{
  "num_hidden_layers": 25,
  "hidden_size": 128,
  "num_attention_heads": 2,
  "num_key_value_heads": 2,
  "head_dim": 64,
  "intermediate_size": 512,
  "vocab_size": 512,
  "hidden_act": "gelu",
  "norm": "layernorm",
  "norm_place": "pre",
  "norm_eps": 1e-06,
  "positions": "rope",
  "rope_theta": 10000.0,
  "rope_fraction": 0.5,
  "qk_norm": false,
  "attn_scale": 0.125,
  "bias": "all",
  "tie_word_embeddings": false,
  "parallel_block": true,
  "extras": ["capped logits"],
  "init": "uniform",
  "init_std_qkv": 0.0706,
  "init_std_o": 0.0,
  "init_std_up": 0.0706,
  "init_std_down": 0.0,
  "optimizer": "laprop",
  "learning_rate": 0.00174,
  "beta1": 0.9,
  "beta2": 0.99,
  "weight_decay": 0.11,
  "lr_head": 0.00646,
  "max_grad_norm": 1.0,
  "warmup_steps": 329,
  "schedule": "wsd",
  "decay_fraction": 0.677,
  "decay_shape": "cos",
  "final_lr_fraction": 0.0,
  "batch_tokens": 16384,
  "max_seq_len": 384,
  "doc_mask": true,
  "train_tokens": 187900000,
  "max_steps": 11469,
  "dataset": "wikipedia_en"
}
Each number is 128 + 32 x the weight over its row's rms, rounded and kept within 0 to 255. Layers, rows and columns count from 0. The size above them is the row's rms in percent of the matrix's.

# layer 16 MLP down (transposed), 512x128, rms 0.116, rows 412-438, columns 0-127
size [ 95  91  92  91  91 106  92 104 102  94 104  92 109 111  88 106  94  95  89 105  94 108 104 105 105  95 107]
[[113 142 174  79 140 147 111  83  92 195 139 145 140 139 126 112 184 118 132 159 171 145  83 175  98 131 121 173 147 128  84 126  86 126 122 132  81  89 128 130 145 112 121 145 155 152 111 182 138 125  89 118  46 105 114 161 177 123  95  81 111  74 158 130 147 183 113 183 141  81 129 105 157 109 133 122 118 169 121 114  86 143 176 121 132 119 117 156 116 125  84 104 135  86 138  96 147  98 154 123 107  83 148 159 181 138 178 134 143 138 212 192  98  53 156 100 127 138 116 147 122  29  97 171 141  99 153 102]
 [106 221 109 148 129 124 114 121 108 148 103  92 153 140 120 145  62 108  94 131  73 122 136 118  90 158 142 144 107 137 176 151 182 135 137 112 122 140  86 180 151 173 141 144 135 108 148 104  89 141 172 179 101 122 134 134 126 183 118 131  88 115 131 144 124  86 133 130 130 142  70 145 136  77  49 104  87  50 142 149 103  91 115 164 105 177 120  77  81 133 164 120 106  90 183 161 127 159 133  93 127 177 124 106 124 120 118  75 154 126 122 137 177  84 177 143 189 130 125  54 200 130 103  95 138 139 169 159]
 [113  74 167 148 101 131 113 123 142 152  81 116 142 144 180 138 109 104 103  76 118  99 137 139 134  90 113 142 129 167  82 100 110 158 157 145  95 131 111  96 142 149 145 176 126 100 186  74 145 103 121 180 167 134 156 145 126 199  98 128 111 160 142 141 146 108 166 164 112  97  87 106 155  60  89 105  95 131 140 121 111 173  98 146 203 173 129  96 146 109 130 165 179 107 159 166 112 202 123 134  76 119  97 159  83 155 145 136 121 181 145  30 126 186 100 130 154 172 151  57  90  99 120 117 142  97 106 138]
 [100 156 192 128 129 130 162 138  93 178 129 161 105  85 122 147  97 141 135 157  64  95 110 195 118 120 116 104 127 130 137 151 175 173 126 137 153 108 159 202  99  84  76  48 123  89  90 112 139 148 104 120  74 153  95 137 167  92  92  87 109 118 162 129 151 153 155 101 116 120 125  75 172 168 108 130 155 209 110 156 144 149 158 179 159 138 149 158 102 127 141  82 140  86 133 144  61  78 130 111 200  89 146 141 168 130 119 101 118 123 113 177  81 103  73 132 153 128 106 170 123 130  83 130 120 176 132 112]
 [ 88 146 150 149 128 174 102 116  83 121 120 100  93 116 124 161 133 133 161 118 102 139  61 129 179 156 115 129  85 121 155 142 145 197 142 106 125  82 147  93  56 175 130 154 116 144 174 173 153 159 131 154   8 110  92 150 119 147  91 135 116 129 113 107 137 123 194  90 117 165 203 130 116 131  58 137 101  35  79 156 120 152 157 153 116 133 120 127 126 166  98 128 116 114  74 114 124 146  90 166 137 156 133 100 158 125 173 175 141  98 109  98 111 139  56 139 140 110 114 150 130 149 188 134 143 122 153 148]
 [153 115 155 133  87 104 162 163 121 152 158 117 168 167 108  93 109 101 120 118 176 143 173 122 127  90 136 150 151 132 130  72 167 143  96 125 115 124  87 147  83  90 147 169 105 120  92 110 134  74 123  58  48 141 155 151 162 148  65 134  73 136 110 175 160 150 128 143 123 120 129 154 174 194  99 182 101 139 132 152 100 139 143 129 181 183 122 144 165  91 109 115 112 104 118 115  98 169 171 152 146 132  82 114 154 130 169  72  68 107 120 118 115 176 120 157  36 132 201 102 104 117 163 153  98 128  76 134]
 [140 101  13 105 100 135 123 136 163 157 178  86 126 144 108 125  91 140 122 132 124 128 170  78 145 121 146  99 149 112 134 157  64 117 134 100 126 131 124 129 132 128 145 116  95 123  91 174 123 125 153 101  23  74 115 131 120 125 123 156 142 141 165 127  67  81 108 138 151 151 199 103  95 110 150 155 148 212 135  89 164 108 202 135 148  88 104 129  79  87 101 144 114 148 107 104 129 178 204 123 127 114 149 146 140 142 116 153 129 147 100 135 110 133 139 183 186 134  68 173 145 123 150 130 118 175 182 124]
 [130 135 110 128 187 126  91 136 113 122 105 128 125 162 154  98 131 138 169 108 102 161  63 127 103  98 135 164  99 132 162 154 175 138 143 149 108 111  91 119  76  82 135 157  31  93 136 128  88 137 142 112 201 156 105 142 135 118 121 135 196 128 130  96 128 109 161 118 168 139  66 117 206 109  93 137 120 173 106 127 120  98 124  90 122 194 111 105 125 141 144  84 113 113 193 147 178 187 112  99 117 124 120 116 166  80 153 144 115 138 121  70 107 127 126 160 136 181 204 131 107 220 111  82  91 160 133 124]
 [ 86 205 101  95 131 107 130 129 213 156 148 136 177 114  98 186 131 165 176 114 114  90 141 146 130 105 123 123 133 166 116 144 118 123 149 138 128 160 164  81 112 103 117  84 150  88 158 102 113 107 104 164 122 210  93 144 119 117 122 136 102 159 144 139 155 140 113 149 169 147 108 151 161  98  76  64  97 162 169 107 159 154  89  99 151  79  98 183 104 129 115  94 136  77 114 122 146 178 140 122 132 111 143  69 147 145 166 119 134  64 109 160 126 147 110 133 113 108  53 104  40 199 160 142 106  93 104 159]
 [107 134 152  98  85 114 136 134 177 145 149 142 134 131 104 174 134 117 207 131 169 152 126  90 126  95  91 145 117  95 106 154 170 174 177  79 112 113 192 100  85  98 163 115  67 116 132 173  89  75 144 109  75 141 142 164 116 156 116 117 133 133 112 157  86  69 162  66 125  92 187 112  66 125  92 163  88 115 111 116 136  76 167 160 159 127 133 135  40 127 106 124 198 101 128  94 142 158 125 153 192  98 165 147 141 117  98 120 126 104 145 170  78 146 131 161 122 108 171 160 118 113 180 147 130 163 107 126]
 [112 131  88 103 129 129 107 125  56 155 160 140  64  78 113 137 120 135 106 213 183 103  94  53 133 129  88 115 147 133 128 128 141 137 133 132  97 157 143 107  58 115 117 112 121 162 104 151  84 157  78 124  88 153 145 122 138 130 172 159 129 153 117 139  73 139 194 147 164 119 139 100  99 146  99 107 157 184 126 103 120 141 127 117 189  73 143  92  95  97 180  75 108 104 127 167 136 159 106 141 107 104 149 155 182 133 180  86 162 162 160 133 116 146 190 169 147 122  49 110 150  89 161 164 133 100 148 177]
 [101 133 163  49 154 132 135  92 133 117 102 193 132 125 145 117 167 107 112 146 141  91 124  59 135 184  82 139 122 115 122 120 153  88 130 119 157 166 112 154 134 143 167 123 139 120 137 118 100 143 145 155  31 167 141 110 185 168 133 123 112  84  97 132 118 149 113 207  76 134 128 105 124 147  90  96 141 180 100 116 107 158 208 157 144 134 108 108  90 175  75 152  85 180 106 160  81 125  99 144 143  78 141 141 124 112 133 108 100 133 105  94 133 172 124 124 140 126 100 212 170 100  80 164  70 170 127 152]
 [ 96 100 128 142 155 157  81  82 112 127 148  84 153 166 115 151 164 197 167 191 133 163 120 133  91 158 136  96 141 105 124 143  65 164 147 127  99  93  84  97 111 156 179 136 201 194 113 144 134  75 168  61 103  99 134 175 102 118 123 110 159  95 167 131 164 157 130 164  92 140  92  75 135 154  85 159 107 158 133 110 130 106  78 133 136  88 125 139 141 144 157 107 152 123 146 207 174  97 136 119 119 167  56 126 109 133  58 104 158 131 163 107 108 102  97 142 105 178 128  79  98 141 125 121  80 127 106 162]
 [168 140 162  90 163  92 142 115 125  60 114  92  61 155 159 156 120 140  86  98 118 150 134 177 125 104 217 105  98 141 142  96 167  98 160 140  81 133 121 115  95  29 136 163 105  90 180 185 154  99 189 139 101 111 100 131 156 117 132 113 113  86 133 119 128 170 153 125 129 100  86 135 106 133 142 184 105  79 135 123 139 136 114  99 131 163 125 130 184  83 116 173 142 162 110 124 178 184  93 143 101  88 119 169 126 159 118 165 117 193 148 124 127 119  70 126 174 158  99  78  95 117 102 109 130  80 135 140]
 [138 170 108 122 171 121 169 137 138 192 186 149 107 118 105 159 139 135  76 132 175 159 107  85 126 158  61  79 123 134 166 142  86 144  90 141 179 106 129 131 180  91  94 141 127 138  71 115 185  99 162 159 156 116  97  85 114 157  98 155  91 169  70 209 152 155 135 123 106 124 122 150  94 191  60 150  79 112  77  72 137 151 153 107  74 156 166 194 134 142  93 116 124 127 108 145 123 143  85 120 150 113 133 112 164  65  66 100 135 172  99 103 105 134 114 148 105 137 133 142 143 123 139 160 168 129 111 129]
 [163 133 118 203 148 140  90 106  36 114  95 101 140 126 111 147 149 104 118 116 125  73  87 170 153 145 146 158 115 116  99 157 104 132 120  82 118 172 168 134 173 154 160 112 140 214  98 153 143  93  91 110  65  69 122  98 128 156 120 105 134 114 183 126 124 154 171 132 148 196 108 151 118  88  90  94 114 164 124  90 110 146 150 151 102 146 187 114 121  94 201 122 122 102 157 108 168 147 105 111 139 125 154  66 160 132 145 110 116 149 156 142  73 165 129 107  74 107  59 154 110 103 134 168 100 182  99 100]
 [133 121 152 156  68 118 208 138 135 191 137  49 131 107 160 154 111 133 110 207 105 141 189  86  98 110 175 143 127  84 120 115 141 147 139  93 137 112 105 141 135 126 155  76 130 104 146 129 204 169 133  93  98  93 135  83 123 137  38 102 101 151 140 101 109 125  95 172 133 144 126  64  87  84 120 148 141 144 112 112 103 119  71 137 150  93 185 114 159 148 119 170 112 109  85 113 161 102 131 147 182 117 109 102 106 199  98 146 164 153 118 139 174 103 134 120 106 129 149 121 176  99 183  90 169 117 151 122]
 [ 72  50 124 168 126 166 143 125 179 117 117 148 132 126  91 164 138 103 130 132 123  92 167 195 108 137  79  83 125 149 125 133 132  82 157 149 148 160 157 109 103 107 126 118 144 103 155 140 113 115 117 134   0 145 177 139 157  80  72  57 156 113 142 132  84 165 184 103  74 154 137 124 123 114 168 120  81 102 149 155 109 160 129 116 137 141 160 151 122 134 157 110 149 135 114 108 133 167 102 175 124 133 150 102 139  86 166  85 109 118 168 104 104 130 164 176 114 157  40  99 170  94 140 174 109 152 126 144]
 [171 163  88 103  90 138 140  83  91 115 132 133 159 121 137 160 205 135 168  87 123  87 154 147  57 117 124 190 106  71 142  84 128 106  88  68 122  96 152  94  80 126 111  86 123 141 125 198 166 189 132 128  80 142 141 106 143 136 139 130  85 157  88 159 123  76 111 104  78 208 116 151 149  67 123 135 140 128  85 131 137 154  66 119 161 136 129 112 157 165 122 153 114 132 160 147 143 155  99 178  68 129 138 195 153 139  79 182 158 114 100 142 121 156 131 149 132 150  73  99 129 114 104 112 130 176 135 132]
 [148  89 105  95 119 136 104 116 160 156 117 171 100  86 140  85 179 107 164 197 121 161 114 104 125 118 135 116 159  99 130 223  78 159 165 123  95 145 146  95  87 116  70 124 103 141 144  89 169 101 175 111 138 116  95 128 161 111 142 184  72 102  84 127 131 119 129  91 108 166 185 137 112 134 159 165 100 152 107 115 136 150 139 179  88 126 148 167 119 105 162  80 148 129 102 112  89 140 129 210 145 116 129 154 107 148 145 141 184  99  91 105  99 119 139 132 103 133  58 145 126  40 122 156 154 206 104 162]
 [145 157 144 131 117  93  74 117 106 147 154 132  70 210 153  80  93 145 118 163  77 131 109 164 156 138 135 127  60 141 181 135  77 205  84 111 106 101  96 118 105  92 107 140 118 105 170 152 123 109  67 105  66 112  99 136 114 133  95 144 179 151 155  88 146 125 154 143 144 183 150 172 157 146 138 117 100 158 132 136 143 111 120 139  83 115  78 128 128 142 107 124 172 146 132 115 162 132 126 186 142 127 137 117 207  31 111 112 121 183  72 102 135 150  98 146 154 185 132  89 144 161 101 141 136 187 106 132]
 [183 164 147 114  82 155 118 104 151 114  99 145 119 116 176 137 173 133  52  94  77 122 120  86 117  91 155 149  84 119 104 140 120 120 116 102 185 155  73  84 151 130 147 146  87  97 151 121 147 151 101 143 203 157 130  80 152 144 103  82 139 137 217 127  78 162 142 162 184  76 114 125 121 134 190 132 168 127 126 121 111 130 147 129 151 105  98 122 188 113 135  96 155 136 149 124 149  63 134 162 136 120  71  90 192 113 142 163 120 147 127 167 165 190 102 109  85 162 102 139 142 133 107  82  67 111  93 148]
 [125 161  92 120 113 119  88 144 135 129 133 174 162 158 119  76 145 112 121 100 108 174 149 148  98  72 108 190 138 159 184 118  97  99 132 107 139 191 138 101 134 120 125  81  97 170 101  81 142 146 169 135 138 101 111  93 102 115 162 119 173  93 181  75 144 120 155 169 113  86 106 131 138 136 159 194 123 152 139 173 151 163 158 165 148 159 156  57 125 149  92 127  82 164  93  99  65  85 120  71 134 113 126  75 170 169  91 165 104 183 167 120  96  81  45 125 132 129 154 155 147 160 113  98 141 123 107  93]
 [106  87 178 130  89 135  81 119 155 156 105 163  90 154 160 130 162 153 142 173 109 126  70 120 135 107 166 199 114 164  98 115 123  83 149 117 118 154  74 136 140 145 160 154 145 148 127 153 108  82 138  94 174 125  75 118  79  96 141 123 121 196 115 147  95 130 132 119 152  88 138  84 164 130 142 133 157 206 190 150 148 138 125 117 166 162 141 107 143 136  78 129 144 124 175 177  44 125 153 199 102 110  78 129 105  95 129 109 150  72  81 114 118  81 106 173 115 109 175 127 124 166  70 157  95 142  76 121]
 [151 131 109 143 149  76 110 135 118 147 163 113 122 118 117 186  80 132 137 128 138  63 173 129 106 151 141 162 154 118  95 179  92 186 110 110  82 113 125  28 148  72  87 167  95 168 136 119 149 127  90  91  49 218 156 126 127 151 110 146  89 155 110 134 163 129 125 103 117  75 141 128 135 123 130 157 141 145 161 176 136 150 159 171 109  61 151  90 106 149  71 117 141 136 160 157 136 204 134 160 126 113 145 103 116 200 139 144 109  77  99 131 106 106 147 144 124 122 161 102  91 131 147  93 121 165  65 152]
 [158  80  29 136 144 119 154  87 136 119  89 136 172 164 108 117  97 153 101 159 150 122 102 126 121 108 134 155  77 165 125 160  86 120  61 111 123 121 107  93 149  92 127 168  79 168 157 137 145 119  73 178 121  88 161  95 164 168 151  76 116 117 142 120 127 162 164 151 109 129 141 154 138 145 115 131 191 171  93 130  87 147 116  79  92  90 104 178 187 149 141 110 157 133 174 201 166 116 107  49 123 140 134 131 122  90 173 149 137  95  76 104 130 106 156 168  86 157 189 105 150 180 153 120 108 122 118 119]
 [ 30 146  87 107 182 188 117 119 116 164 116 147  60  92  54 103 174 164 126 104 109 111  90 112  98 116 129 151 106 119 150 111 193 120 156 131 134 136  63 143 134 127 112 153 102  79 115  88  97 143  88 160 157 139  94 166  99 116 194 190 124 142 134 105 103 105  96 136 205 106 177 148 108 152 142 124 151 138 122 154  83 145 141 145 129 172 116 121 118 123 103 131 202 190 176 125  87 123 149 137 136 137  97 136  63 145 132 172 149 114  84  93 118 118 147 173 136 143 113 163  73 139 164 151 121 163 127 105]]
# layer 16 MLP up, 512x128, rms 0.118, rows 413-439, columns 0-127
size [ 96  92  95  96 102  94  99  98 102 104  97 107 105  92 107  96  98  97 101 100 100  98  96 103 103 101 101]
[[124 159 102 128 135 183  84 121 120 101 142 108 148 113 152  83 176 107 160 101 138 143  50  94 121 109 124  82 179 155 103 137 129  63 136 179  93  83 183  62 131 119 111 142 121 156 158 171  87 169 132 198 134 153 133  57 127 107 133 147 143 155 132 102 139  99 164 106 143 115 126 134 184 171 175 133 187 121 140  84 135 144 132 137 142 104 188 131  82 115 108 149 122 152  97 111 151 103 142 167  80  84  84 107 151 165  69 141 112 159 140 148  68 119 147 124 141 117 179 133 107 120 178 108 125  44  76 110]
 [166 190 206 113 138 141 120 111 150 152 105 165 104 137  96 115 102 121 118  57 129 149 113 106  94 192 154 127  88 211 112 151 153  99  99 134 113 143 158 171 155 155 131 114 141 122 142 123 140 146 218 100 183 104 147  85  85 156 156 109 150 142  80 114 136 166  72 157 127 135  68 134 156 146 114 150 147 101 153 166 118 118 158 124  56  82 121 139 139 123 136 172 143  65 186 108  94 110 130 113 111 118 162  78 154 120  98 130 128 164 142 169 112 103 190  92  81  50 123 133 136 138  99 155 141  91 164 113]
 [175 144  83 153 162 111 158 140 109 131 134  83 183 123 143  93 137 113  54  96 170 171 137  78 156 140 130 110 166  95 162 179 107 110 150 122 149 152  98  52 129 143 196  88 147 148 116 147 170 118 148 124 133  66 108  99  71  80 150 126  99  98  60  82 104  80 118 147 117 105 167 141 126 165 140 128 177 113 160 111 123 156 144  97 174 135 170 181 156 103 146 143  87 163 148  82 130 163 151 137 104 175 173  65  70 143 121 120 121 150 116 154 137 117 149 111  68 133 181 114  72  93 135 166 137 106 111 109]
 [145 102 133 144 146  42 130 110 169  96  80 124 155 178 133  68 185 111  97 111 118  80 152 110  93 113 101 107 152 170 114  74 142  99 142 146 113 154 127 191 181  97 142  98 171 134  77 124  77 167 102 134 142 119 194  99 156 156 179 169 158 141 123 108 152 132  63  94 144  78 130 125 168 110  71 131 177 176 121  92 136 108 113 114 143 156 134 160  70 170  83 150 131 134 180 135  92  84 173 127 136 123 121 143 133 175 124  81 122 119 158 175 142 171 145 144 136 105 136 122  91 116  46 105 151 136 104 119]
 [141 172 143 100 162 117  93 199 127 128 130 177 102 150 105 165  93  95 128 105 176 138 100 143 107 146 103 142 128 125 143  87 184 158 153 126 119 125 171 136 133 105 150 127 181 166 124 135 185 107 151 185 136 109 126 133 124 122 128 137 115  36 149 134 163  50 112 100  78 155  64 139 124 175 163 100 144  62 165 133 125 144 103  41 156 109 144  94 121 102  84 150 157 147 132 118 148 118 150 143  54 177 152  66 134 135 137 131 137 146 118 146  67 116  62 150 193 110 125 112 125 158 160 101 179 107 154 119]
 [117 158 217 152 139 112  89 127  97 112 130 173  99 160 129 170 182 173 109 111  97 115 110 144 167 142 117 183 104 186 117 142 111 132 133 134  95 138 138 143 130 171 105  97 179 114 153 109  95  91 137 149 137 163 179 151 202 133  75  80 144 160  89  71 146 181  61 137 118 158  96  97 120 185 123 114 123 129 155 166  65 106  67 133 142 148 114 132 147 161 114 106 141 132 154 143 121 133  88 156 147 150  94 129 108  99 163 127  81 116 167 139 125 145 115  81  78  97 152  54 106 176 135 124  90  70  69 111]
 [111 123 103 102  63 165 133 160 141 145 119  93 167 134 106 141 117 166 132 121 150 137 176 179 142 154 158  53  96 160 149 102 166  71 161 147  88 120 152 158  82 112 109 105 143 121 204  89 127  98 139 176 148  76 145 141  85 100 142 210 141 115 139  67 150 160 138  91 146 106 114 179 149 112 120  79 149 101 118 120 127 146 116 166 177 133 157 143 128 135 161 137 118 169 110 170 167 143 134 125  25 151 147 138  92 138  73 158  82 175  96 146 123 123 110  99  94  83 145  91 130 137 122 152 113 133  43 142]
 [ 81  98 184 155 169  93  94 146  93 128  94 169 121 138 212  44 149 113 132  85 126 174 146 109 120 136  85 153  98 164 122 143 123 180 186 125  73 119 172 119 127 104 132 169 143  84 146 176 126  97 141 130 145 126 155 106 106 123 167 118 104 132 116 104 135 117 108  73 129 122 103 107  94 185 152 144 115  90  84  68 151 150 113 129 127 112 141 134 124 175 130  65  97 136 138 117 115 108 129 116  94 137 178 106  84 140 169 117 195 162 189  99 140 119  99  91 162 181 207 140 102 138  81 128  58 135 153 120]
 [ 87 167 122 197 125 133 148 100 164 134 119 145  87 127 122  78 152 167  72 121 125 137  92 183 126 176 158  87 152 170  96 103 145  48 102 167 127 187 154 148 151 170 144 111 152 157 123  67 146  81 137 117 134 161  61 111 132 150 164 144 133  88 162 106 130  91  93 110 147 152  85  90 194  98 156 114 166 139 132 148 113 139  80  47 132 113 150 172 163 106 184 103  72 186 113 163 114  82 133  90  83 121 120 100 142 131 127 154 154 147 106 132 149 156 110  87 130 109 148  83 157 125  67 102 152 107 126 134]
 [145 107 172  90 119 150 146 141 159 124 121 130 170 121 147  83 172  91  94  46 164  92 153 102 100 115 183 152  99 145 100 134 131 158 141 119 180 173  83 117 169 144 185 102 107  94 165 204 155  83 114 169 138 153 166 111 108 183 130 161  95 116 151  81 126 135 141 175 139 136 115 167 169 133  92 103 102  94 108 129  98 147 100  95  69 130 146 156 155 159 125  98 145 128 179 166 124 128 131 130 178 175 116  89  16 121 124 164 149 157  84  97 119  66 103 143 128 114 132  93  98 169 137 120  94 159 103 129]
 [122 135 177 134  98 136 117 154 125 129 118  86 170 156  77 130 140 151 156 122 134 164  78 186 144 114 151 153  71 178 115 118 130 175 152 158 152 137  94 115  87  82 129 124 151 139 131 196 158 110  93  69 140  30 122 144 168  91 173 119 141  92 157  87 137  91 115  80 113 132  96 130 108 144 171 140 108 128 203 139 129 142 111  95  91  97 163 129 158 202 101  99 125 160 107  80 103 118 165 101 135 144  96 149 149 195 148 125  98 152 149 200 109  87 134 136 184 158 118  77  80 122 128 128 139  94 107  73]
 [133 121 116 116  87 137 166  98 151 161 102 106 155 170 152  92 148 113 154 107 187 119  91  87 139 127  55 142 107 135 165 143 161 160 139 138  79 107 163  56  90 100  94 115 182  76 127 189 179  86 140 192 154 107 114 134  98 159 173 183 208  89 129 141  95 119 111 106 106 108 133 167  97 176  80 143 133 122 141  94 142 156 119 130 133 124 161 193 140 128 116  98 139 119 172 142 149 154 109 103 108  90  77  84 139 122 123 145 156  74 140  80 134  79 134  96 163 155 138  99 137 183  75 154 170  81 128 133]
 [ 89 130 154  91 150  69 165 158  86  97 112 154 152 108 186 128 147  42  50  87 151 121 135 114 157 136 153 125 129 134 126 146 214 121 134 157 159 120 125 108  89 169 211 110 157  83 166 116 154 110 110 206 157 147 134 113 162 167 157  88  73 182 128 112 117  91 113 117 161 177 111 145 111 143 109 119 148 117 114 169 107  96  59 169  86 152 154 139 127 148 101  85 106  87 124 167 150 140 143 147 162 143 156  99 113 108 140  60 124 134 127 114 141 149  97 114 137  78 185  78 133 132 140 141  85 115 109 148]
 [157  92 166 160 112 126 101 155 131 100 113 123 141 167 131 143 158 102 119 139 154 127 164 218 137 125 204 167 106 139 161 116 141 152 193 116  84 135 191 166  90 171 146 123 113 170 166 164  86 108 100  91 105 110 177 184 171 116 119 175 156  71 119  17 135 138 132 107 136  99 102 163 135  84 130 171 150 129 145 137 165 131 118 122 171  90 179  81 102 151 142 124 121  95 101 129  63  96 158 139 109 137  97 113  96 202 134 118  87  89 113 149 104 144 129  93 143 156 125  88  84 116 161 138 136 138 135 149]
 [ 72 184 128 108 159 149 137 129 178 146  62  72 112 150 133 103 111  86 139 118 125 142 117  93 145 105  73 109 126 121 136 105 177 103 135  86 118 115 157 175 109 123  94 130 188 139 146 126 112  83 134 101 145 122 187 143 100 163 148  75 135 168 152  48 140 131 103 158 128 189  98  94 139 156 162 190 138 133 187 136 134 148  71 145 114 138 121 186  73 137 137 170 152 137 138 105  92 123 133 196 143 137 132  88 132 150  71 110 139 147 112 122 133 134 100  74 198 100 114 140  97 174  62  69 169  88 147 129]
 [112 172  73 171 108 168  30 111 110  93 132 144 147 167 134 113 156 135  97  84 178 135  91 167 162 119  99 118 120 143 121 133 131 157 110 200  89  93 138 110 103 157 117 115 103 129  89 207  63 163 110 146 144 101 160 147 108 124  91  84 186 133 108 114 136  83 161  78 176 123  88 167 159 158 113 131  55  81 172  85 148 187 139 105 116 159 146 144 104 131 119 132 151 155 168 176 106 155 131 127 114 159 159 104  97  68 131 136 134 134 140  87  83  99 106 105 181 150 134 147 120 129 167 103 153 128 125 185]
 [230 189 111 114 141  88 109 125 119 114 158 147 151 155 139 177 130 126 120  79 157 139 123  65 119 141 142 124 142  93 120 166 121 143 124 139 136 104 125  98 112 106 215  99 137 154 116 106 138 108 140 148 143  55 151 104 131 187 117 123 118  92 145  95 119  74  76 162 132 154 108 148 113 102 115 191 193 110 172 135 125 100  96 145 127  80  81  81 158 133 126 128  84 119 175 171 110  87 121 137 198 124  76 108 173 104 128 134 181 108 148 195 100 155 100  75  99  80 133 155 123 129 163 104 151 151  75 113]
 [108 142 133 127 142 121 106 137 138 138 142  89 120 104 177  64  90  78 113 137 126  98 133 102 139 151 164 104  95 160 177 162 221  69 149 208 135 116 111 105 120 143 158  77 123 138 111 154  79 135 113 118 163 134 131  89 115 112 141 174 173 111 134  91 131 179 144 149 138  65 154 110  90 196 114 165  89  66 107 104 147 148 153 159  83  97 150  98  71 111 101 154 141 121 110 109  82 133 153 173  96 171 150  62 118 167 114 103 145 159 109  59 107 114  58 146 110 139 158 146 173 170 104 144 149 120 144 151]
 [ 89 109 131  87 105 104 122 152 149  95 120 123 142 126 154 124 133  81 156 130 119 107 116 144 157 139 159 105 155 159 151 118 104  99 103 160  78 126 129 136  86 157 123 143 202 144 120  95  88 163 165 153 128 101 135 152  75 153 177 101  47 137 113  60 125 132 128 191 129 135 118 165 195 178 146 159 136 119 180  86  67 105 165 125 124 160 177 158 142 131  81 122 128  94 133 105 141  85 177 110 141 203  91  65 123 150  96 134 149 191 154 124  43 126 120  87 174 137 147 106 132 183  98 110 107 178 129 145]
 [ 78 137 115 121 110 119 184 193 148 102 126  80 162 102 124 170 139 151 151  94 156 108 111 140 127 142 158  93 123 164 170  72 129  58 157 126 105 116 187 174 108 180 136 102 141 163 117 140 155 155 175 118 162 117 118 119 114 130 162 198  80 130 140 124 161 115 116 146  70 100 127  91 109  85 171 105 107  86 100 118 109 166 143  89 177 102 114 185 157 134 104 150  93  46 106 194 107 126 145 101  96 138 144 135 122 162 103 191 121 127 122 142  61 170  82 116 152  99 208 126 130  91 109  98 159 136 159 128]
 [159 160 137 108 117 145  66  97  86 115 118  80 138  75 138 149 104 117 102 112 163 124  98 139 139 122 106 191  97 126 170 126 111 198 167 127 115 100 123 172  87 119 146 139 189  63 160 116  89 153 153  93 128 124 149  71  74 147 192 138  84 115 122 145 126  77 136 107 144 121  90 110 169  93 158 145 202  95 117 126 146  85 134 151 146 205 178 176 106 131 143  96  96  69 128 144 105 151 118 205 118 110 154 140 122 158 112 146 134 174 158 126 137 119 106  94 160 132 168 104  85 145 103  84 128  62 152 171]
 [118  84 130 127 105 123 161 144 153 159  62 134 149  90 140 116  89 132 119  78 151 188 132 103 104 168 191 183 161  76  97 125 134 136 178 165 108 167 143 148 104 122 140  88 155  89 139 164 163 126 112 154 168 100 105 101 122 163 166 131 111 112 146 134  76 137 176  73 130 119  84 120 168 177 111 185 148  93 111 156 171 142  41  68 128 157  75 166 128 124 179 166 174 128 195 128 118 128 106 189 129 148 142 130 112  89  93 124  88 117 158 114 159  96  75 113 155  99 128  92  69 160 118 121 151 135  96 125]
 [110 184 132 167 140 105 124 141 160 103  75 141 154  87  64 139 169  15 133  90 137 138 178 139 128 126 129 103 132 124 181  92 114 130  88 141  61 137 158 138 133  85  98 127 143 151 131 151 173 122  71 168 134  89 149 168 135 152 217 154 122 122 135 132 166 146  82 149 117  83 131 130  78 147 196 188 184  68 146  98 136  69 135 111 135 120 148 144  92  97 107  83 101 123 110 157 152  75 172 128 151 112 143 109 128 205 158 141 119 141 172 126  92 111 114 142 116 107 137 125 141 106  99  99 138  95 126 149]
 [171 144 160 190  79  97 101 142 171 112  91 140 192  86 163 177 142 132 129  89 164 145  68 115 117 113 147 181 105 169 134 104 167 135 130  98 125 111  78 114 137 105 112  68 119  90 150 130 195 151 161 163 145 113  97 152 118 113 145 124  88  84 126 113 133 120 162 158 106 129 126 113 131 158 101 155 113 128 108 160 119 148 164 117 137 177 133 122 140 121 190 105 158  98 193 200 120 164 157 153 164 101 113  53 120  96 126 115 112 125 166 113  80  94  79 125 112 146 151  83  57 201 148 146  77  89  95  89]
 [ 99 158 203 114 125 106 112 107 123 149 140  99 141  36 141 103 196 135  66 128 172 154 111 168 113 143 104 159 141 111 152 151 156 114 138 148 113 125  88  97 131 136 134 123 195 101 127 122  97 128 116  98 130 130 133  88 143 120 159 104 143 116 127 131 152 112 105 137 146 119 105 125 171 170 106 175  85  97 173  83 101 138  77 115 212 160 130 121 142 122 119 123 164 121 158  93 164 155 172 157 137  75 138 175  65 138 109 195 101 116 167 178 150 152 118 137 146  95  93 146  45 102 122  75  98 108 167 209]
 [ 71  90 188 159 109  84 143 143 178 121 123 102 139 144  93 129 122  95 181 110 111  77 125 121 166 131 105 170 128 130 115 170 141 148 114 117 144 128 162 109 132 120 143 152 187  85 150 121 163 105 135 133 175  95 105 123 133 115 143 115 115  90 156 156 133 155 141 155 116 187 108  93 216 127 129 133  94 138 183 162 107 152 106 121 187 148 195 102 104 117 106 117 140  98  99 154 111  81 137 193  72 188  94  92 115  40 113 145 125 166 118  74  89 107  48  84 177  73 151 144 131 159 132 121 100 113 142 144]
 [ 56 101 110 198 125  87 135 169 114  88 166  61 132 120 108  93 128 121 128  88 129 173 106 165 149 183 177  81  61 111 146 106 125 185 133 132 122 132 108 101 104 154 136  99 150 160 110 155 182 141 132 126 136  93 134 134 145 116 148 148 106 109  81 124 164 113 129 137 166 147  51 117 197 188 141 147 132  73 121 117  93 137 123 128 141 148 160 119 111 187  73 107 131 127 118 117  55 117 147 135  44  67 128 144  97 155 182 160 123 144 145 151  50 130 101 148 130 178 138 138 152 123 145 141 117 174 122 163]]